config.toml
vocab_size = 8192
norm = "rmsnorm"
positions = "rope"
grad_clip = 0.5
decay_fraction = 0.809
batch_tokens = [32768, 65536]
seq_len = 256
Each number is 500 + 50 x the weight over its row's rms, rounded and kept within 0 to 999. Layers, rows and columns count from 0. Numbers have three digits each. The size before them is the row's rms in percent of the matrix's.

# up: layer 8 MLP up, 320x128, rms 0.265, rows 231-265, columns 0-127
# down: layer 8 MLP down (transposed), 320x128, rms 0.285, rows 231-265, columns 0-127
# gate: layer 8 MLP gate, 320x128, rms 0.28, rows 232-266, columns 0-127
up231 106:516411565486454490466489556564561557581565493514487574457573435487591404480587492573546451565462485497538598432454422490520517426466523539554487566508527514437514580586510482495547527534516437455534568479507513512516572491508468472489474474530513496484545494499561363555500505512435558475487493477515427534525527432531469443410479544391537444456466580543562408462561435459425511593550
down231 097:499516518531514481391415549565547565554502500509577532504592442462573524434517561456421466544491502546560602485544467553568463412509559430472495541478372512449524541408495427603516474489493558489464534450492567579519519401473452371424494497437489568470483522430535496553560482426454515476497418475494469534576441500481486411501435452524460537476465529496510489457530439483457490581494
gate232 095:470435545473443486452421454459460466465523562482550520549469473495523468402588552515452413529537515413541501580467465485556514481546370471546528547496461435469544484493471513469585399541401489523426556537494461483385439444474423439556513373495446451547496439463409474510418465534506532510467502467433562481530484451544477530609521517545520431459492581512491534518531479550505385485510
up232 097:442467435458518509431526504530487549567509445500534556370471530503515558495474462539469459494513496511468430456527490513469512465502473502475553496495396537492504474492497458459514569517489449530494431522518526584462517566645412422599503428456490591599447470595510469470509379485467497495492519511523502446618505460562491538544410532501589475521629517528502484494529545591417560384529
down232 104:418561569436524584466505452567470541483510554467539541531401471593430500541422435426409547510527515463563448483565409492497574543510449529664500448553471514490513453504500521620487408485396436507520493471458469455492503502507537572570544561467389553490483603498495528479526549532489474500522558498593554548604503564549478524479530500513485535536560466501489550461435505546474529507469
gate233 096:541469577534562473416653383383498545459456562564478460538471496550484524525512500521529533460565542529510506544523517465565485562518529447457483579482450454415517532558405506530540505520559483537509428552553530436596548463632564459531489475443482485458555516449521504506412457526484555508502548440487455465409537494425476512538503520463550421464573415556487531494517555444510448611495
up233 096:552450485556401600438531505558459466479499457526563427516539562492549431457521441487479539504452534476500399500498492470379521556515513497560478420594490502443477526382648444458441499479525500550535437440492531505535452524478454546471497464546550525511516465448539420467450612512491459524429552441469522562470434539519509558586485555454489475496528534609559432497549440394465556491467
down233 100:521487521472561503406497434367602496515486532414492492481460544563473419511590539535418444507495470535475497457526446513511541549449514434525526569476370455493537573541501561503524562480466497449441476538482468472480556556475471481541425529458465472524548460498493558480484436559469527506550572554573510437412515482513457642548561501460614341530515503475473513578445527521556480558512
gate234 098:557539507443514560436449533458451395527545461489448517472490559514415561598542500482389459437519435538554450513472455474375619478600537577553510520493524481540548415540555514519485434509449564565574402495446545436523521529517497592494588490560498420556491453457476507537517438507556485500531480457536530509426487526548480404484442483515492509487602419477484463477491611460510471494455
up234 097:448536483545536456497472513462435510435479486545541576492508402598592446485462512552557505477510554517567488443526560506477446478490493487450458507494408483400423539486522486528521357548490447595536567560489488429530417624537509492474466520531490444538534465497566510492564541493415477470489541452565437487511473436509522551447425580556447528434498393529425576495442428466559597497460
down234 114:520470561627492471518466448534433516502628380544552502469478532557551464441530496449434429481511452495576417469425488432569497421496508515410523444528590565470495460566487531545469465533475526558566570480441458484534462438539483551554508463619493451475491571553483539482457433420490520498560565502431401520534467409423546545525483474557518584550494522480434478574460504521528529465489
gate235 099:505485520601520517566559547548420483550590539616535534488435491526460487473373559481493550519569558509455566487471435480506489436554462465499525508454531449489504422563613593459522527462454529468496474572500537514480457424459477549540460485488569458509428557540442510508431455483533562478533502608471517542468465524485544457488594451541536621530425532605468565590470491460552545467419
up235 097:433539593505469473490495510491509520578492410535570466513565515482524474439504480521522551479497489513495471513403582542536481494447501521432558555410419476553483347487450416493566502425519581474487478482507555547529555486503585550473566407540558488532539503564518517470467641570518454550667489496565406551539522453473533522543480509539456466445545477452505443461556494498509407533543
down235 103:470621534453548465529485574576584490523532467507466452566639519429585487413557431517464473523415490412525559515455514580471528560480446540510538517521499436606484465502520451412526426478518540488546522465511506515497495412499477532449501401549540593440541412480485553546524488523473431492529405469625439571506452540546544437482444466509502539467534425533504546468528440571470496498478
gate236 085:466591495590547502411472515481481531561527536482454492556516462556571562411547510435524561492506497547506423508468492398522541616440410454428473528592515491470529448478555490403443453420450524468454547508537589480543518497443603473533418488519452528486419493519520490554473463575503587495575501518446457464456573575516514493548420532555570583414594488521503501475499458527522503577446
up236 091:523441551516427572486586407433503474544525579364565415487556524469474556519478484456449490524565411505545463606502489485573491516459519540513528542516495477488507427408523522499436467478495450596656511509454472521548449482459574422546561484517494577515461431554511482496505430536480469466448528513433453499512531422502437560495467533525468498450461471540500488450647539451509448589560
down236 097:566427496513490508488507454444480468493454573526507494511456445562543454509514499511375404547482542494469567533565476525517544500586540505549552467475441523577464501464420483479522476501527600554485537452449412522478481431465436543545520486414490498422614427497450460576601457439476451551411520498493516434518612435413503509459468460433534445530413518614498493487450507518440587411525
gate237 108:569514569379510573535399451502488483488528559552537437498475433510391494509525477423451498532484500462440532507528528531387485504556517517510535480442471502527415489476496544578447413472469488467429526533489487569420486578538590566405485500530507459529519472430553491504537463470496452556462514497607520542567435416449454488537461479558560452473554473328531562542521605452530494506466
up237 104:483402463471497588458564532455413495405431505407522559464495557510487557495456452465448438492503474534499465503512536412526537527495500506470483465466510601470605394479570451548516546490488548525534553526498477495474490500441525536485434520479476513439467453595634535513475582475488520477477447596571520559527459490483473556393527526452535520429577434634436480544438497453507445602561
down237 099:486538560520548534490467412548584458557524531453454541398409519430565450466465484480544490617459509411481464485438455474528449495439558414469531501528544562570492534454480478524471495509484548416513449436424451524522491558568522543491583459580440607520421459550468535585509523539375440553504516531516420527422468516567427510435493550504486480495554456509492436437522598527523452569490
gate238 096:521505492574462414482505496545495532503500441530451588525479488496435532435531462510482569474594557565477554474512486491462405654522604475444498543442490448521518474436468477564599576528529523445538552557540571505585490432450438490444591507460480469562520623530489495471506476409511435522541512499517518529464500559390457501559472552554542461526568457433450536569495522431506477593419
up238 095:502496525493553491530467516464489474437536572572512505529462609465542483477522572476428503522460460489508446464453487403416409501464551482586502513496483471479552390522481572465523460494516513533583507491480421448431383453484438486557427486491534518527538645473520499367379582531510445510520542509539523492428471513495504523525502536538601403462501488548531525481547493442561481495655
down238 096:444456503585570527506461491574493468402503444478555517543491589557545535554409564549533401486453488536444521443509542519603536480542491566548583541505489509547556478545488416522500496601559563477459363489531532361490407578447580491455475516485508487446511526426441530456478550440472466522437522544522445505428524544457506617496471504480459524514553531552466467484506519554477601456521
gate239 105:482492507409502488465540551584465539553483478504540446507516458470459412367534428566373468570496525535578485549456477488462483597414503442429441495485445506562502495543553454461528534474410523408457546406454420507453450462508537504492387587477479399467516504500451472525543524541454487485477482575479427586416525487420457494478460455556458467563488499486431526503480597433497468551492
up239 102:465437450447473519587478461556387480448477564488476433520483486528509571498423519554448543522527551551451601505480532498545516575529551429571467539524516462541418539526509520461546397446462581456397446466429493440378494482431530590404406450427497445472487480459477475442505478536492522526500509539520558541533547565514481463600528465541410510448392492452493473484450543500517419506572
down239 111:443500543435562516546527492551528595491423565420535519520505533441490544499502468547385535661506539539491521488543503520554537499486592587502521557473367516541549506514486477412410496465466518380435512512595453536417483458542510513477439419564522471436546505493524491568503475478479515452539399504550491487428431485461461549505522450492500481490505404512440373532489562501515502551571
gate240 089:480569511547549457541534552493475486450463464553522482491438552447506425544553424571488504449505428530440492511556469527557426556580513499420637510446482558523548522486453599445590492562467448485549472522451451503542447482488470478498481584474441438410496461476493419547544579516481521425496478512505426488453551496392482493444504605581459526573464436425546594474428592424516474473471
up240 095:495514505498472417494562440501489523505443586505564439576532428480489531392537486426492549472520427501574488598552493506502403413538458499572570641415434537483531562452472533529526516454417582509536577561515467376458524468374546531488584510539450565488492520442467550502415519459558520448540505514484516534531500492443526513556627541498427450460520519487449557502490517527478515506480
down240 093:485477468518544456536534524487529479623423515553436517518498566475418434477494495520535500484468590484541537491494522541564574478574574575525464454542522550543356339538593430365405510491615543481495421496505490534527438457498549461575493523450522386560486534461497531500541481502425482461437541591560464455493483457462535502492496549490480498497478499545535498467514533581534530562458
gate241 092:486472517450492500568546471421410411516622521495489501450530453523557548555476499530489491491556448440488497570542442469571515578562551479539510387485394432461440549425446530513473477540417504464477518498463499493585610505510522461544494480438458464446448512541502419593568468528496517485471581465508440580590502453526420407507506514539551492526568505440462571485472404427392466477481
up241 109:518497465496532504566573490512548441541482464513487390526526445588567558487452473543482550524472532444532530470484530386440454536498607571493424498414539459531574595449534390455525452545556478447473502440471406431487519517440544502508442572480514550481556461517470502547429479516471452476517508613509439485456531482460449484606559585473509519425500528531549496473599388567450478521586
down241 112:442468447538475556632434590526539511621446547501456485431538446465441448517511467528629552486515459498462471452488422565520494512548497530531494553432415504514499459475521489433531531465542498530484468443563526490585466470469503500597491599486495494499533513348506418505509536539529434609431513500474548525493511416499524498590495524411523507481440500595484488451492586471548583472586
gate242 122:536574486552527445438515472520410410526575515537510476456579513481446508544533536525473574431547466466429508553534557583534564589457532437454494450573509518460496478460491365481504432567502388458555459510558496540506574569473498437467458457443516516487487493464447486438457509495453346606471588529479543525533454478477524508451533488401507549373530475494435478541516472512498494595526
up242 119:473497535519484562563535493516588525496539531439447580558485485453537586465469531445527435435549607532523542499551532456446409535534504590451446499447414502549563501483480561576518633436453549515455430587526548451547441475443481542495550526497492469571436534559560476567576509482507485437558551579545606433451542546446543520434507484551460450592495529513423554513492525574501478563510
down242 115:564470528508524377389466515533447516476522418500458560505574570545488495472507462516460562528513529552541434486488497359522576420499437521565586511440501472454433461466490506545655518528541517584539491605543525500424621451397472490479518483533486573478526439497590440452468535503459435487493504520482470474479502382469512489548577486542443489491544455445535495486492586488562476507471
gate243 111:541565464521549534505512429534356538452514448453461525508558500424480538471414536407458554471399555485421517454547501545376486554486515477444527478479586567532559460412490503479435450532568504486478465479491579530473511541575425389440459449483544428580495532573480498408481498498444523495420482566471518489583452454453552489502537462409546461420561495509523474526503495557425429502470
up243 112:491543428498514467487537467508519476506470443511542557445449640516462510494477491465412526445445470550521489463552435509532465492520555495506559559451496572485423444501500441437473531519518445437578436443581468573535473478553551557453420531510457609502599511614572519414518470446459521427568458476477509511447589450482508445498501411629535558487581492497404574531503433518455512461561
down243 088:498516452612532388597522515482409456553528497482534472518402415512533527437553508468570514516593501453590474474482551535423444505508422497605495499426340576505567470534537549489540447431507534525487489472509571482526483459564554445562467516568473554534459434517563426500597433500495427437401496425473515554521503555464542412484500457516496519475500485497436518522450471470549506479530
gate244 089:430504495611451488542486508578518531434550563478441555417479436483537403548519583520515496466606472425516530477511520404450487497474439529490560500509526456469504444502474493491457534523506552482512488464550511472538516611555589482537404391454449475482560498551542564461557433454334471570527540450525491506462428524453494422455502637488486472485503495504487475484539536437532469590412
up244 094:562497410418442656565509597474538580468447500490559506479481473527578501410508422559507592534517396532425540536496425519479404578528481473520486530455491476521487531459490573524510487471462458563562497480515536436591465507635551503522551522482513464433439488373491502461375476508507493457482466448539498439507533493421553491482524520490532521464531489420508491411477514551516539585516
down244 096:478446539399508523484539416554450520414587506520551513439577532550456487511429457533546551489545560546503579454486462494445499477434566447461471504446568434553495580460477441649490427558516565493513561510489449569531505471481483508428490504500575483535506580508495483449566432437524383564418491538472460617558475493508555532496549482579520539553586457585488474527546480585482535535462
gate245 096:525463512508577496422402600511467438473494475467551507489584450492514534588499531488481588590424466492493541526458549454518522443408507379500422576551482467553485523481587478467445435481444534539436509480494513517456478525546457416441361518467468496450502577389512459463517539454411527524383463527556517461495518558560626529478486496605537432448516494494530499529525527490563497522483
up245 100:476529406452458501476584580527479516547434448508427506486450605555429391468582499466388454499482581490561525553579437482477466500497376617439555498511479471467482551465507500481472519511469524496486504571451544509502525584494424679494506524555562534527465435506498431540461582489439539528495478556490491483537473443507480527537513551557490467488449544484461486456556589604526470511434
down245 092:497511484431544494456531530595468460468448411469448519520526555459425520534564529413476421453506491517416595591512540387449508490493431534401535484505519578495467429510455564544459468466537528470474455492469629456486552502603374480457550472527547463495472582470476506474431468498504567558635479484514529510501482534522478502527483514441425471489486516520453486482591449577534379553548
gate246 113:532535414401527432460460560526539587562530482468565608397522499395488497424491429557464580484485480450483505528493515498424477444566593450522506458526460502490531569459560518536552515445517464456553524545517470515497511531515518425599521547436432534451538514478489431539383488485469463579534534554575516466557407426570557527541562513446479531446457564471399538540530468411495444456499
up246 102:504528453502475466467463536483491508579458506489543387484473506474592453569463548504474480421547489448525493479459516531486427467548504549446480597491418530537506535487561525556489515369574411381400600527599660564557527569565563408488526444498468428450487534444458514493540502434448496516555424515487484467444442515496502508426514464459496548470522525510438536559489580511517475506559
down246 101:501410552525500390428494523567473548560598602508495463431514520510547588507579445510472519510438474481462540387467512551512438399477392504471476495482443461532527529450447437555576541422591526509533546573600539501504440546595579446487505606443538526476553530494488561515452491484500583466492480525463502443527454470480497498406463516506460465480445583502495481518493390538513502508405
gate247 095:496541513509416496489505505580571497537579544453544365504414452494508466597513437559506522455492503432530527516485526425558560385419573478506555530544456466505519537540513493507508478457583443429463540528463565470467511511536561566450502595482540478487533549498489413403355486504424438495481528488487451534544523468534553383517520421601516609504537525535449476505535421456547477482489
up247 108:474525513461557487514505590487408552421531421530458494454499412575484443504488486557593466418504619565472501481389515515499518511432572535499558489525493449527551429506547492544591551520462529536393484504535482496481475556460376483512572478469428497516431471486436456497497474526506468446432478541408450560543517536501356385557582498595501470527496445535519471449497514538509429455513
down247 108:438545439488509504559487622486544523488503457499486517462459486505442468488513486569602533459509588491533533504365523508500571447414571424508438518452510558530556457581535540523609472503502554574456471455504563552516385432482482409508450477462513478530498510490444451534383517560559490503573505465424455532513491581456550526508507526403457568494562534424557499477517623452506474497592
gate248 105:441482621492512489515466453492535347438487542356533465485432500539516463522505404508448548496404548394515414483465499506574470474501559435469484451532520514475526523466478486427603526572502484443529505429546578501490467457439468552470498566539538558518456487501508433469550517498597490420469462552497610551501455413526439475477496573515439540498555548436523562522517473523489462392448
up248 096:488415498435573443484470543547491448526510502543522499521513499526465503540480520456549445439502508544479526445478462490429433516679487432474545531490433521540522561496508544582512534530489536526478481410660440460406466478475532435349465449456432429530475461486423514539599482536446486600544508515427490543552568539515465532457462546447440583556566454523525500505506482487534434440471
down248 094:515447583563378523494497476463499449496460501586412462507475503498522492463440506483524483475435439498465539542550532576505467516479402569478479495511432528460490448485546416509499559513412422507420449501542672521531509433521434569405488519439382474536564521611514446514440509557489519565522386487440453511573496456444506485517459474508578477514514535557482538525556426529555527418498
gate249 094:600582540565513527530472417530480439482468536496515532553505546471526466544489461547412457506479441497498465527450608546540494513450565583577553502611561467462479439452442485520573467476508564366522466491454492526512482434442624550431510473469522488485579510450475468345535488521576506447481505444434504403498523494507490473547416523501630514491580491474486560559479466461453466523537
up249 109:457435586442582493389476456462460484454535576487466524510491573571506486515439574434456529526490457541516444564562416422435499493489622550441532558385510471488484535545567455526505428478431524545506432515553486428529509437483432565520511543485503458509450459428509480511501591600464470561504408538522431415441465442486492500558593445538485599518506519500589514461480467516550472557465
down249 101:430429524560472518475468517452581552465499481515540414517565482454483527516512478496550491480561570454507573448396434595530566524493495440530402550401246448521482534551505483389404486466559507510513590456485453520464554582521455523547539457561589484504452491539480452560536498485523580508569500474455492483525538468493499469506472460506520501538425535536511510507512544477470506499438
gate250 106:491484496564586520446514577553487566462466528540609458447511480490480514479499456483448644498458517478490482614510488488551583552453549422460443564504496594402409509439440550518486461494481521525553524505456455459495534485549576535469406541531529553524497560527412472455489429633489510626530491579470460449475465566420441490529503465457490530390498466406511462496465543524507483533462
up250 097:517479495496408533437490504543493475524511475482477571514506507472632443423528548542508520568475456522592445464510613609503408514573424567545582506509537479538571464533550444444532588531506514385552478513471550415448516440420507494527526506421458435530624503462539481464497494494555540467560545380499530560531538440512472485442620494506520421564463423521536509496494542526548486525501
down250 100:542464500589524473502608598504566477548533534370477477544495519529457519526443504392400402513480572469587483544492535564480545550451561532488556501482492561611440505500507597493395485544485417506474542414474538422440524515419486491402474466541641438549551488486541484519465490467486511461494500556520489523471522501412443558499509532481518470444449449500498562571546531423461484548491
gate251 091:481505471535470528514467539501488435575471572478580528449548410493498552531471375539523485570487456510503533604458565636510400460475600541554485440461540476500421505449502442537495484566416463448591524556459546543538483458539491632451465487537423549474409452435514520494490576485466413456461515498543452534481566442572518428450455524543540511479512573516426450466494542501464459462567
up251 094:467447461573521551527485592489508448520446514551418532486475580490584426445365462467488595531485461431538504507462520576541458526433507485536493379460593474513512575534506487501520540457484495477522490497568487542557462496526542565502444558596539477535515479511438529500439501517430562520430434383474511606566462556464513481524510483416470584419432497500445484486503515413386533512409
down251 104:463505511516505531471419444527565509469382520500446501521593480507501518449563516457487523524459412510539538519457587517479452454467480525543474466546513515403541552414516393661510526513425431412509557517433423567602470538566456574458464458487516539445555492411535526424462566451466535434508453521505521607547466486485530500389537547607464490496508552483466511523514448469576501508466
gate252 083:438499636575554413418507480478553508448520472478455567559489612370493500495444521558557469495484550444578454490481524512470470514437565411518481536459553523538517454456488509503552516626558541393500533383462448502464553443460496445471465503530463493526494467496591471547530458585519493532461536495412471543421529522416481613497492471449494468470482488480547530507443573465454403531542
up252 088:543496548506551511460454498515553376515486557531522510541499503448490467448477522519459452503587501613502475539607553522504539479580524482485529623549453455523556523434510477578454492455486464562451487490587536510536527404438507430515564509555562447533426625559508506471453473445504499399526514541467560493493511510443402495409471520582492479418471474526532576461605532551484362482520
down252 095:498516509477490456497469434471544550499437463477458506503533478486469542544424559529461476439504468477542633474409503436540536602500569522509497503471624531456550517572478521428470588551474519405523419514433555545506653519505529439479484539412458541561467447422508467448513532557527531449434447540450532548478515565553571446596454427482482454502554486520562515567504598438477568435496
gate253 091:544467563537580468478459450523469462417545500531514513508465492554518505509563527479519451470552602520616438500550581567553485487473452510458539467466475476509461418487466446446555541583520486585519448550528394523532493484499505586482480483476534385549493521485506516496554472531469384506564474452518495484524525546589573525453515430518599510417589571538401545562524506659483476450420
up253 093:500458460505540493559516568490509393491561457606417482478556502513577493517439455551457487448532555510387524493461487448588484453553554516466521468356437511492499519499459555538543527510501518546529528481530506417410575515494461487478468527585561439537539530456525448611581555484455480549513569524425503486464489566508503602562429470536459452564580479403573485502575534474489446405559
down253 097:454490494610522521509488536508492580523567550567508535417455499515516548480499501427527481599537573468585506499570559493507539546557442502480477425485500529546520376478502437473520584476576483466559491545485471529520580437574409491496453452579542439419545545439559526472473463500510374518511489585465483425407549455557556394456523503523460553495438531394563455491465534503426452436498
gate254 092:545571570474491504550542447636492446549541481543457472548513472567484454467537448588499454433499493515445499541578513466473484430493567470508520550513479465452512498575485516448549553481544518552472536532538551529549582557640475485470435519503459477425533484455548447487522555549626567542513555608471518484530462415570507420463478481590626487461431506427539520495507508464538480536369
up254 101:566418514498512463554529577470513559410452505467609499462553474413511455475479448500510510523518490420501563531521524422450517481529539435431378532532424530572520490531563459596461451554460482567551551550491533508402424490425487457431494425394554457540527439487578561488483478506533398488488481529476549518459425599566418514499498561409512425481487492495517395495491517489443512539562
down254 104:575547526400529460501514566534501509579505457433527463477515489497556478480523504606473402543458624541406501548575472522479513501608563520541568503603505565443477536561434541551496556462561453533424583510515517489541497569487525473543497526506535390475613529524507506532478446572499519558513482587417505511566452516507457558472502535447601509543473474457530441467458547517564590502394
gate255 098:447501531412500485528462489616370440467507499452472532450501472489565513521558448499541506508538512461497472569607482529528500550512441487496497580485421514568443500580434539479548555604482562533522439454502487489512483473474468490563568420426550495567349499419527563452499509424483576492444538518542470504444635554463454473535540545515528463488590543527506483501528438576455405574487
up255 104:547452525495440489534532545545565487450387550504499511507522461498514442509482462474500531480446584418460472518456575605597440528491525559599569514445528500457606462528419479463444557548473506547617583452491489423501511515559538520485446508551501470440487452508491496493563456498550493503427437478543504517437558528457353466483526512460463593494520390414549621497521494524459479432569
down255 100:579442547467517561526472424432489615520526539499422452415613564548480433494474574544486552518451503426475466521436471504443422478496524507535497564493557476506572595424519408434491517504504534477475536464457590519419507478564422463558469509531495465449518541497602465495448447533483557435497452527536539495580592552577498443488551427427474516471481506535571483538488545420553482628472
gate256 097:392464511551452547492444459482487422607443523509458446480439460473446557494489513463358533390549498521487569515502555545467476531469473447505498494519409514471551621580488577481557468536493571495454466582492492482560525373472553504517466483576461484550446541452527505524413447449634562582543478513420558483498489464537448467523534453473515519545503481422455506535495447454471486593438
up256 101:417548492448569501570538546460563549558493480505584476657577501529507574401490479507497553549447481465474444496561461536497538431544405510476503496481559598562491490426464510516460524456523451525530476435510533515480508515450548546490532494455479488515483533461530676511510483490522504497439504541499588483458438533524445436383489492446474426577434531500472566499568395449556558394504
down256 096:480485409640542476445500467620581475467451478514466434521588498569596481533538502516579521399458458566391497522531494471541540461501483473422498491559359481555529523441402555569427425482477506612508453527599492448508516505529410507427519533516484522471606530491476507457468445498445473508506492406529566532441502546490560508459519468477487505513532520507555508509482447426428525493487
gate257 092:485511522472545539558562494557472456508522462472499517540435430481527480515577528539478433482450455476572471610463513441554459494509497540442484482515510560543557541528504471501604454467414541528471606458505491456502499475551531569482432544497590450448477489425543476530537408421620488505442506522551460551493516502441449366439430468552509567512501437551473542561462537575459465618348
up257 095:412450401469491439526535497569581479531539525473606442494544471586494378453464573474554548488427515555456443597472459459506485480516437419465497485598515512556554447569513490525547497446412427462518464513477611499472573532478500529401463436506481447607439551506548511532459537503479512541469482503516400457431437501533514457568512547516496540481519433520426478420503429599472529512456
down257 100:512512562579515481470474545437610389544542566525534510430610515526526438498527515431616508517481448531566511491469404457573458484425458449520443580401493552494523460506497490434517518467438419580476519418477456470457402489499560541457394567428481525547520500462489485488518486446515502502498571486465400451470461446448484479452528494395525474356479459528515516489470460490516492492403
gate258 088:489588537559443505434545428573498502472474514403551439521459546498520448570469525542522501501502509449510515453508465492445537462570638521464586449568630532484506496471449552488514389536455576441542436497457470484517416533492499535563534443504454588563491502500493595485483481438584515503485593565417584492477493474553476467618420583496519510407527484431443549517482556531491522442512
up258 097:573512511449360531501485577503454446505465531538474461532536490578496501471504542558430503500559413496542514538467440511592483578490492467437542553557565516530536446554384463620489451615497532507468482467493459430558467466448453472562594480491505474586576543579498519562517588434482428519556503604465532464401457436510488472541581483485513589513509479561514521476565436467502561494467
down258 092:426476562554565548433460473417526640489562408490489547538504386505515521522466501492513495568474559477382457494455501502488566516441464448537507463506448469481564608520560474467491504482499516506435470533501460518414480548529532467494460514463484534417377506482394503466493523543560623499543489440584464492522545530404519543469462481545536462524509569439433435561464526367517486517422
gate259 113:542527482439459515481495470502478459475424520497461587470529488580577467487553529556522455565493473425515489564468541580570565530491426524590470463496425494456531437441521527467493478555461585468548517612536500595438447411495542557392588470426477529633595573528583456446566508442494377439525485473537498461530494504557501457454449479530494526501528481499529589581564495505546462494491
up259 106:489511430488563458377450414536439438542420512464509488508471507460579521526497514581551507462478589538529429513505518476541526362577432519483452441487431497511549562396505529479476510506460420495465465506548457485607476532478535456451490478555598530548403430592572471555607550500512527496451422518581423552538504484516465408450489504485458544432422533508546439517516502490517541547443
down259 098:504474542477531479424531476465445504407570489535549506530541520508467581474432527548410584513472526463483475470459471527534559500490480493389507437515651454460524599407452548501520516484436472530488622429499471520573554611455480482448556497547495544549425472488423489569599585569458497488446574516432515543509572557519448485436460496538478554555527557508558494430527574497512522439563
gate260 109:432502437514589381452547518427480423497536503522563507481506550478503388613453488466507525364546475400537436485495476416479554466506530493488485596474456557438388512543542460484465516484480546491468559504409567585526526529468475515508508555490564502449515541463507357466568543486429498524496481459587561517502444428491459451477556581530560461424497445484512491509535533483498565542423
up260 102:505456411546538492530555558521475447446589503482470487568455512506490580379502469454474462483478483543443456484487485404396533476456537423519544593504472532524491492497568521465341500553459463498404473484552458527512478577476570453576563457487530527437490473491513553437585548582560536544467537377432509443493496509475597534570508504519505395558566558480498518540584535531548545472509
down260 096:470436612454453484415511422511453513490458429502521512502458495467486511566552508512498436487434552504494397511518596523567481497479447529474584455586677538567528484474467417363525484602500529427505531542511463584551521470459528468531546448456487534439446494491419483538418492564515490561535417492480503486481507400508522444499597503525466432481518564508490495477495529546507488486368
gate261 095:418567442556574445510463596537460497432539519531433539514597451409504514511525505577532418480384508499394500565508493447523588605495523509540477462532497544489498614433516555493578538496546526501497601518459600439481453403526590436419557486492585465546513518513490469485483532437445514476547503555503565481526470512479425530472468471603495491553473494533562507513542516480403507575532
up261 106:511547479437412396519569536522411596564488582556511470563457447519516516484569529614495516444499563550508409468488511466476530529514573520490509546450433537500445509567483443476455507555536615377599550467520442556494517454516499533547433540431540516548477439583440450545525417583541527496523566521446499486533531482545482434546532592586482487494513546450589484456569480562467530517487
down261 102:437463533558459543474509460530452506639440485530448409502498491468413526500532567487567528517605552537428416529525418511521520503538481515455485469541543575472414544674518495513526496511541557362537506465407444500555535503521468471502485476544567517549443530516468576517464388535536419466568454487503523462519501472446528447577558596459553467475462478570548535446538451488545515463515
gate262 097:484563465586550508436447496524439540508441448520532499468487525445570452443516450564449543472450520438420536649510495499586447502575480561505510502560586435493529520559511476479516528513463434567485517513548555518466422399430529597470537518476501542498519573587479524509455555372435505539565515444533561490569560531472448465574414530543478434432458443546527518511532550497522561618524
up262 101:508465465420514475506514415573473512536542495528524480435533503508471461596580539415545539507499565477587442456496585475428471483429499487598450499493479532508478495442529481571500560544561511525503435410441504502535499508600443478569482390566475525477509542517498492505553516592547422566431495520552506600461492526554563417533648564413486522527600515570538435523427468547503459445507
down262 105:569414503508418456548563505580515481502453521389540601499517495506444565452467526582531525530489538463476563498480442560447592550448579472581533474453524471575547472492536506526528483545609494554457521440461476524449393516526487367389540545470453519539472448420491525464552483571534463543535474450477484516477450433594502457432461486470526429514494552467577533546546474510602544439440
gate263 101:485573586466518578458474578585518535474503530522521516505501528541524482489470492471433485453536469469436455508468481503495457474500596511515405509441377513482547545464456479565481505499456562585457575485511533544532412469520515565490480493445432453424529442482391535533458597457548482517556492595482421442492511543357508476468535451428633513411435494542497500464487437381442462553509
up263 108:445522404495526526446478533536430457523439480486492545510434528489521525499552550496430595527517567477515515467532380463453483436513441518562503456453523480628587581469453561555440543481569552448452569457394530529445487479478480446492480485518474546560455569544494504501456373646505444491555529516499575458626482515516583561485542549453450554440506482544532466452486416495468492518545
down263 103:533434462449546502443488504493448390495479415510503572512461532489487531498490529401489526515588496519448530432467509434503456586509497466470537486445439496528553473537543475457525594466447534556463561537456533511482550553454502448520421336530524556488485432504523487501564448489637522536600576481522472545490503413397581546457515470398572524627514504487538562475427469529498550521550
gate264 094:500460496542461514449595531552533404488455561491518552514506534508574420508500448459570436538572533489500419494436482524497507585461496495528441440546492491505422498474482609472436343474490451474529545531402404581561477481491545514456568444487561568470509454518576391495538501469468543511555426478529626548517521486535437423565505424389553483560529499490475451527475505542496520486433
up264 106:492529534581487526464518543545488467447495543455521525462522454554478447538581438492538507417516517510546545483569560416455511472509562446459543518475555501564517403444488354534530575433542580416531507478588462535484478510447577522554505367541389457560493552526468525554613543534490493485461537520453513464551558457508619461406501544527520445516536479447579432550483487488483502412560
down264 106:478473487424519441523421524581537473398542568476586522489503519482430520525521516523431559544414512454425475397465493509449494412552491566484536493476418453580410519547424598447503455506526462501549437477538501519501508609541512444567510429520392493477506508560552562539509531517431488494467440524570500495452416506451551518489475588485517624527559436502528572432444499495503394557454
gate265 095:406501503483477502495504444496445474565460574443613439500579465466490475547536444536572471467503541524512439539541567443475524464514461492442446423496457455453403452500643523519522542415546499577443503432605501485511511554471486528469477495531596580476478469500381458477500475537484558451476484482549612419516536494429490507456445489482474534403558551545428543556504580437583479420484
up265 097:540370428520501514497459458431537482494546498518539498440564420415522439554508454451496430494467526575480534478448537488496510439559466523461449428468502361467521424447531486414479421472541518471473510408464540503519481465446521480490503535474495458488592463426457391490588439475421448516493483432461426524467470464513505454517459581495450484500432483640472581570406530448530538505403
down265 099:525438474404505474564498482434512481597488453498525524544612460474575492513500402405597507471499447549501530503504454508539467512429470566499532481433511491584506565601459506440431440528550471530445439416570554497573466539479478626586547536517566519564546609542504461569520453517470536541512485476557519427538460528425514483485503510467527571549543511590510619528544549522458424523535
gate266 099:427552592457554446427520524490494463535483472528440538508452583485620516499529511516561476452509463536441605590530574480476539439545464467569528554537422477531483386481453515515484569441486612452564517498522507534546521458540496555472485500457520459548534611584449641623492477475550493487588492485531572496547478526586522439494432465486564481469452415501463503431552531507478447523491